From a checkpoint of a small transformer trained on Wikipedia.
Training: 99M tokens, 3028 steps.
Each number is 500 + 50 x the weight over its row's rms, rounded and kept within 0 to 999. Layers, rows and columns count from 0. Numbers have three digits each. The size before them is the row's rms in percent of the matrix's.

# k: layer 2 attention key, 128x128, rms 0.0906, rows 110-127, columns 0-127
# q: layer 2 attention query, 128x128, rms 0.09, rows 111-127, columns 0-127
# v: layer 2 attention value, 128x128, rms 0.0766, rows 96-102, columns 0-127
# o: layer 2 attention output (transposed), 128x128, rms 0.166, rows 96-102, columns 0-127
k110 106:535447567485451551520506555442538484471501482505549523607536497485504575603536496512476500440548519470413504620596448516497495479507500553476454556500484499478441486584608531423478434511439447521481413521533484478490556452518461391496488490559524401533523464459502465429462420519527487548496462478649580452519472512467502551545498510578403512518606509496596592514482558462493388514528
q111 094:516395484485532556473499461427487498529528463534521459537410466533526511466404518569424558428594554536461491477564483535404668449538491594489511463484457521486443541476434553513504478525435389546449546539446556564478514517474467463473515532476504524546395499542507458524441498518511494480455363506497496548482454493535563607506469507506414399491484421507462574506383494489543443488484
k111 100:435428475482534459482538439570563460415567503452484403498441425443473570518570450431561558471398447422520551501480500594408509525537457453554560517521545487527496492516496421470487539443554530524582445445487453488448410488579428595516539437411510471413520496508533508464465437538572505469524479501514491503498500431401487472574572512519605528470518570442585557559526504534509470559465
q112 097:451516480509421445499529485460415383449465506523478455501555483510537515532484479530464492465455469508549521489503435489541479578515515525512504566532461594476389508499512564510563493532533567451466505444333508388478485520462450522503554446573536483466470517522458537446552507519501486553528576411537521391585587481465474668536439446538502490536550462478575443515608555436458556467497
k112 101:421631575551509555467441557532456499554495522532520584466402520511512471447572451490445522465450523570591561442428521489449560459554496523481514446547464427521513478500462501457560487482515508420543480496577476480565568510511536474543480513567604490469542428414547540536531529554535445516476536496423434520521535458564472488468356509466461383407514410505542475513410528536574502492430
q113 095:552433468483491432549429502538479491545460494512505505491444586466620610574618456447467476498491414498522496441543515572490539490531566520484444561510512529491448445495479535566493478575465545455415462492502505481550454536473511544453515477397506529409529485534410544456502486476607519589526529457485463545551481465529509408546429463516496380458606430449551499451472460594568471555587
k113 097:509461514504508531543499462451423444546482475464470461507499448462443509614539392527423522579520445452549459469518484522395641560581527434465466520531539568518428448442526476453555429525512446474432471494520412564451522424402504511553510467444555534467514465460558456533516557508570554502477525444437620542476537564595493524506515509543552510495493523459474593594577610493515484511499
q114 098:441532467575467536490482537475459503506468439551530466437520419502491413519455455479445530506509476431538541610522516519443530523572554475595527570500500497531373441519508482502588464445576527572411586573532494507498480470385506604458485542526546553570528516507539488500458528501454481500423531516495508491549420444464492446492582420500557519538515399445680564492471557467479445515475
k114 096:410495471502521510507483487446485431579477445511493449471559496506536540506616527492518510482493515471533430483554563507538465535565478458532591457430463472475611454523487547533545529509531403532560523430484432425425520532512473485475534535578518543482427572509511435591473467444497465527450470561422526371504491503440530434505442615602533479376423485531577470546478453564525507389451
q115 102:511543515485547514494501505436533504498583417459528513501502487487558563543497443479557530516458366509500460581508464570419477449510560509354473557549439460513441482537499570521614467528478501591558539468484504518532492577482397499495520527443518498508482463593493478428487491373515527472472513570428456519548505549455472585588542518434493613524624612499434546494488529443463469476503
k115 104:475512511419472470556526585599463495471523468525530554578527512457489546478406525475426504538426425484489546623533534457536452578541463440494546466449465506504511450532541574519519542471460416561532569555519359450478540414509443498531502556500520524468464428509495540517482540524580580557431623576486494508467596498529480493510461468468509560490440448551451524537496580482538470353434
q116 101:529492492506381488468452535563420554603557468454529480540469546528493502453433404525576513567602466521551442572558513485499602445533460490411551449542533539572477494414482459525518525498491563433486545549543476457465483546478511450582480488501458443467470535497494478426567504478415485373454489379508482564492579459500466442496475616509564512453430525459472559445494531422498569445525
k116 104:487509517565451562375447510547467490487516500552498475496626531426501452455495555399545537531577442504510477549454521450410450479498512552498567545603558556549535504507524591488461465503501520569502615561540495470504474501425504480512499538500502474506460488428528404486471474480516402477471546464483426557474530464398387510562485481454386538520568524523500571492513540630529481387464
q117 104:491576417508604436532414540555503373541423505558535473574554538567447492482438434565563473397525421524558525513444480508455495394529542564514461484528418501444517517552518431590527558504503475437527523531570581500467523539426489471469455544516506467481494583549463501583420482473454435500496474400459532537531514539446630531477449428519543509455476519506529491481569463516455507591492
k117 111:514637456560415388480470523455479607488519480525503443533514608495473455625496476533573478536408499494542543513527468518432508544509500456593464538468555454401452439509449507475483439517476521489581479518540512424474572495514554442508480525432583534490582443601585436412533466489438516452529553532524423416496562542542450493442476527488539466475510572434495581471530537564494519516520
q118 100:465461465489520478492499462593553537551575508538511493591588450512524515437529556524528540437403485488516484472634492526610400540546520554476514501448549596488490518535525488534497486430540599519451445386502573459537555543484401546415472535500427510434486460556512470583567471512525463485512500526508417562485545450499511586567522508515507430516459569535573422400442585461493478472543
k118 094:463490543527527501525467529537450546484460445497517460551489465443458536501536524505510484498557455466413585504499569652474550396439536580400433538417448471531488380529550460462508421554506441399562539496507511596541533534533529393508477390482503486565522546532415573509424524447409445485481553537511431551482523475524530540465502448430522434461537508508522487529514429450434503581535
q119 093:525488447482432512479464472488608445522449522527463469524481534578489473496457511465405511509401506503511657488524471475410492528560530468473578453492521519514486472586457549543460439523474533431504567534503534567456561356499457528514464475488487543500586490475533607395399490466594487487449460542520563471429503528605496555444451533534475571477422604580457521533497466518475498581490
k119 087:535578451510503467507510399461572451467500493512539503524515489580571538413486540590465508526571409556399418466551492556499432580444505403537502522555544458528523457445510433529445500456564520424542417542515553498531535546520528560552515541553486495435550478604495519454519372528518545447509463452467533441490541461551442573576481447578496522544553546491431400499470499548469406458426
q120 110:407527581475488421534474472515515569483595482413513495467413587553509551452572492524548543480486506486482472483447568508402428536501507447500619503541475480492490472380431514451496404537539443423468548505538480438554528432458505438497523537549590544504514463593504466490395467538525417542519549515534465502513546526496459503478530421486453609577485352516459461524568559492546532468473
k120 111:511533507521507568499446561508495479443474560542412544568472508481556590554553474565487529372476504478497375507433523518575394491466487559598549537458533482476575464538460521479536445494488513454513453497440520468538535500504489505472515479428468456565441545416458477528565584518586527502515499463468455552575562542543421584565596522513418492505362547507411437463461425548494474571493
q121 102:444450534563457498495540523491491488485438487425532517566549479591474459498571512460538577523568468603588491488504509505520533530549371526528547443493507518545510574510436542496451407464442473543475466464463481420469569567563581493474447529526551426535544521542473503562436563522480526534590400413390487455476375548477500502557451390510597457506486505480547552424508451510465420508524
k121 103:497495533499530428361529429531536524482550563582482465537478438450453480504567415459571492565462578587513535452516484488486458488441552521519575512415573481572465464588490529525511562455558519429489530492425466537471492386449519500647610447416512434546501553458455402508507543475393441573507533569508526542515511441483551536476459544523546444489478477472521511538545562541518445491483
q122 101:530506507563590507573461450433423522501503477489415433497516519485539439520504402498490533488506575480478469520564530540461426503419566465510599428418472448557519488594499523497465501611467461461498599567437450492556510525514587565563534541521496425466563514414488488510475446450463413466492428543525474448578568481446450447462532375568525584437439401544514455501463509495509445468501
k122 106:550549533498568533489488452577543522490469509481514487499535531579502566502558604562487515490459591461450573473571545446552434511503530415602534443469561514454588552449489478429549482471503516559440459480609508561499555463539465507493474479422421535550548460439535405501489509553469495398392438508494481530497539523476530427537547519496492498494466413598461540537397408491523521602601
q123 104:588513459529419515531527523500470500495393483451497414571355583508497529505517483541479527456445560478632510585516573516602520469507513609530469545469515516517463514478561563511609521424569447566493464418528504485509560494391498483540458550525529458465463487474497394458441500453538420484528522517495461464475507546532474505488435469510446581453587477544458605402478478524541538516561
k123 108:555513499388540489526367516495512483503447491456535522517555483475532493589661394490486471433442497561516508414499515491499460527515572520490474512499590506512421443548423501480472539576491375435482481528514533436565410571443474531495549563453504577545467463499601570516466514577424496481462543436459506536472602495434517464521538465512540527498478510515536495472547605461579508588489
q124 108:494638494535531586528529480415552570464527453480543504553591495484474511515502497554533526550459442545504498519448539536533447535514502523404483520561592585562447476498427492479505479588463559496498477442539421543462506548372479516524394436427522568530449497479531500537493543504452466475469454488600473491608442472517500598445562471542507422532344510496432521549576550515531504552529
k124 107:501494469585505434585529564591488381552506503528477516520468508559566531382543525571477478487529486447555449583563476519512471396509549472534536494465474497506435459594568436534541498496497454586553545495597463514496447501582542398527545480433562535532534523511449489425459450454459561508454473444538516572481506553533499441485457415430435516433425552444505500515547590577463399531466
q125 093:548469564435516458559482393583500608489442544389391468448546499483534483476530462589511424521549469520482468424511482532419563436541507382455444576512530565525522414493567504509453541410486501489539497543471487536482517506527477486483472407477556476445419417559546397463504471581522490447519474490596493479539486486493543524526529486502516517546550515455574412499461645552463552519499
k125 096:472508461506424519574536514489527506525416418527450529542422536583495466490492497493485500396539462444508534529465489567397556470519495472533428624446508488584476511446405490462443512479445531597426516526467474542536495557422503509490583438470484533501489528507463519529506533517531598487441580542477502516546506558509437431539424578413526421593453513480564575523470512595511495356416
q126 101:581437596443476472487476435476451551496515506493450413484540458451538538522477529529578519541399416414466608591553432505484415403532488568458520417479500478501484587478401400512506468551490442565500475528573581466458499544533505552502481451508518506476425499403463481442478447565541522442464528543543476492568476544455506527524356555552556495504524426539491490478524506460418460443545
k126 098:499544477535544467502412502541529571545509424496387545518551493502460526504499501476450437509495595434529522619516442495456440565518411473504574517553463429475552472523561491516500400647603502555509443448455519542544484453468392454479499567468490488515537579518525492526466568569636424454519486452427459461493550526501485504473477428480491434562530369523458463585512491523488494471503
q127 111:449511397475402511522477443507493521527500618462491438505407519556530479469528501578478467486498511466488500494583544557569509526468478427514509533479550433482472495497536458544433589611449482584396514555573503394518448594420535478532495516472561583488662557485473429535481523450548461545493450528468503471509446509436496466521553510454413534488439552583488487518485454552473562466397
k127 112:506514528506560546480499512508545500435495451536529505441618503440480478546477410530541494529441557475468485435504487580547463515548494485503579419559519602565498432478342485461502459574570455426499470496503571545497562471471543494479581444559483564521509456481485486469514476482477457406522504486529449482503466506613566429545554511610392570586424582582480570494553527508566540442478
v96 099:529529582493473458527491525540425534473522451474454573395541457501400504437542513500450489483552486528475528474531519578581510531548462578564472488577512544578440413453395494512508528505454448609424496554556482527441393446535600479513599453577551462490467447506552556500482510506484476448566521502588548590506467399441499525445486511470500551457509422529623469480469415473539455483528
o96 099:488557533447530448496483556563508487577450536480484528512525437425572492467494520451536575586476457586409585530488480541458472520442427460495477541455479472485453590420555498543486458483460587484565515445517549575474477535516430540480430508502486447492588552501411565567503596556529459475472476400377466483582525554527521466563441491535570546501499552528425606544515547420589564503481
v97 106:520503513472528489502576557569537534565510563549502500546500527488463502518481474606523482565412447475501542489562492565471473502520453478466449541559408572488592458556558457536450433528502543458559487433472587357542505536453598525572519510596463593450463517460500590536456476406476553443457518525407498445434521514523492419554497587434403446478492474482483511482447578399467521497540
o97 105:472453501490487468676469494488452540385531518476432455440435507507541518513522493534435426508559508531493494514491517474552442418498490509484557525504506589482516449475494519378541522496480531510422536520539445566484475480485386429499550497391458535572490521554443419432563409461483514493434444410592439521598521499550486416472484420481536500545479511403539497483546434549517436418517
v98 082:538516537458497471397551507546469526417362493472485462529461476572498477499553550524546493450486530516477512516550492426563437463478600402467573566567551503505460436573490479574479596572484554520424490395527477420487571535494485410497578527496526418493396532467544548463549501556495578425489571377490473494470482498531571522458503447425492450531492478517464550552515503584499589480457
o98 086:517409477473526479561475416428528440585572542554543502449482437465618480498499483515458443555482502483522504384451513525570528516541452519566497534419454413461470474414482537458550520518468444391561471541504527550549587465508455460508478451491542437490467408464502441521471560490515557613445509466453522515461431413458411516379551534529522502426562464506512470522556531521590446520411
v99 104:549446587507432505488577502370420493460505517483558452520543435477409557536437576536522457428475542447539425506579502598514466501459485477492488482512573477572471570478466541543508444475609482551554494392418467534454487489404499572484472497540419526512498450483549489461502393518503437477595487510464539444594537484525519465432504527554461406573469542498562485550513484426446460457583
o99 104:410561458368493494479491553595500450473501466420549515494410470434519371465543483432458500459473453522469496529472491443444498478482478552541505572496488455480456533458492499466493384483526484546342466399503457457532472528514504422447488403540618476538513424493486541564462581439479477458478555495576508518494444497492495496464510428481480591515541389470492524448427462553529411457500
v100 106:578482526554464493487500487467477587575628440471455526586400459501591479476458375505595404500477460535513537489478509473511468538526548509582488499533509528556490494405581471529468486490505407456483503513489384459575511457492621452476533450482470535533487489415463529502566439495537494477503536513526497448522409383519496584586504508560487567453558495423527493425398519495542529548518
o100 106:462474412448484364499480477485486516463460506574470495417598482506483532459463602461391576533460487529531564548462485506519410503504499500426533582522486480430465484502391544550521495467498623493583515483548471484381529526459480561480581561555431576507507510541570562438526548533522578417406455501504538505532510553519423473458532444554461455450469496586531514537518427503447537536554
v101 104:540442528516422559480478509583477484527545463551433605532425483509422393539574433446463456417452441431476425472461520498532435552559485542435457516540479548595476528437520470495591514466478519599402483503393444555554480525516513496496547475539455538535433481473539508498542477546417578506500551471519536495497522487494564502461470472632417501483489512485467539593538441436416590455560
o101 103:458584466544509451414489492472570407447520504554581462426588500497606511490500482503481552515479559519539543565582454530500436462398505507569509466507495427432496518535483446567542423516502545495607517528573545515429554506547454457450535498492502511611495446562489499499558502464638529517418424531460444479547453529440486579547498510450508538585479544416387571426545471534531512523519
v102 089:483495584479470471533588409532526590528556490420474461491483455442413426499431411481410521475617517507501496637519527549490525523441435472592560464544489510405438572481468447481428549570551456492519407540490501415484499545557501473488475533507511514556548596556495450539449521509513500455385496489531486509486508563532539486497532543456572506434564556392510438567543539432552509508534
o102 088:621494507510516491550473468464533438460498569516504529539552491488499519408531590536514501570417484602510496445538529535590457425500530508515519498403556520577473488578406552425415415495461572519568554463422461415440515543426418492493428534406501390529472450542507547461510422482420504568616511582432498539510539485496511480492468450437535492529528521531491500454452422509489557493540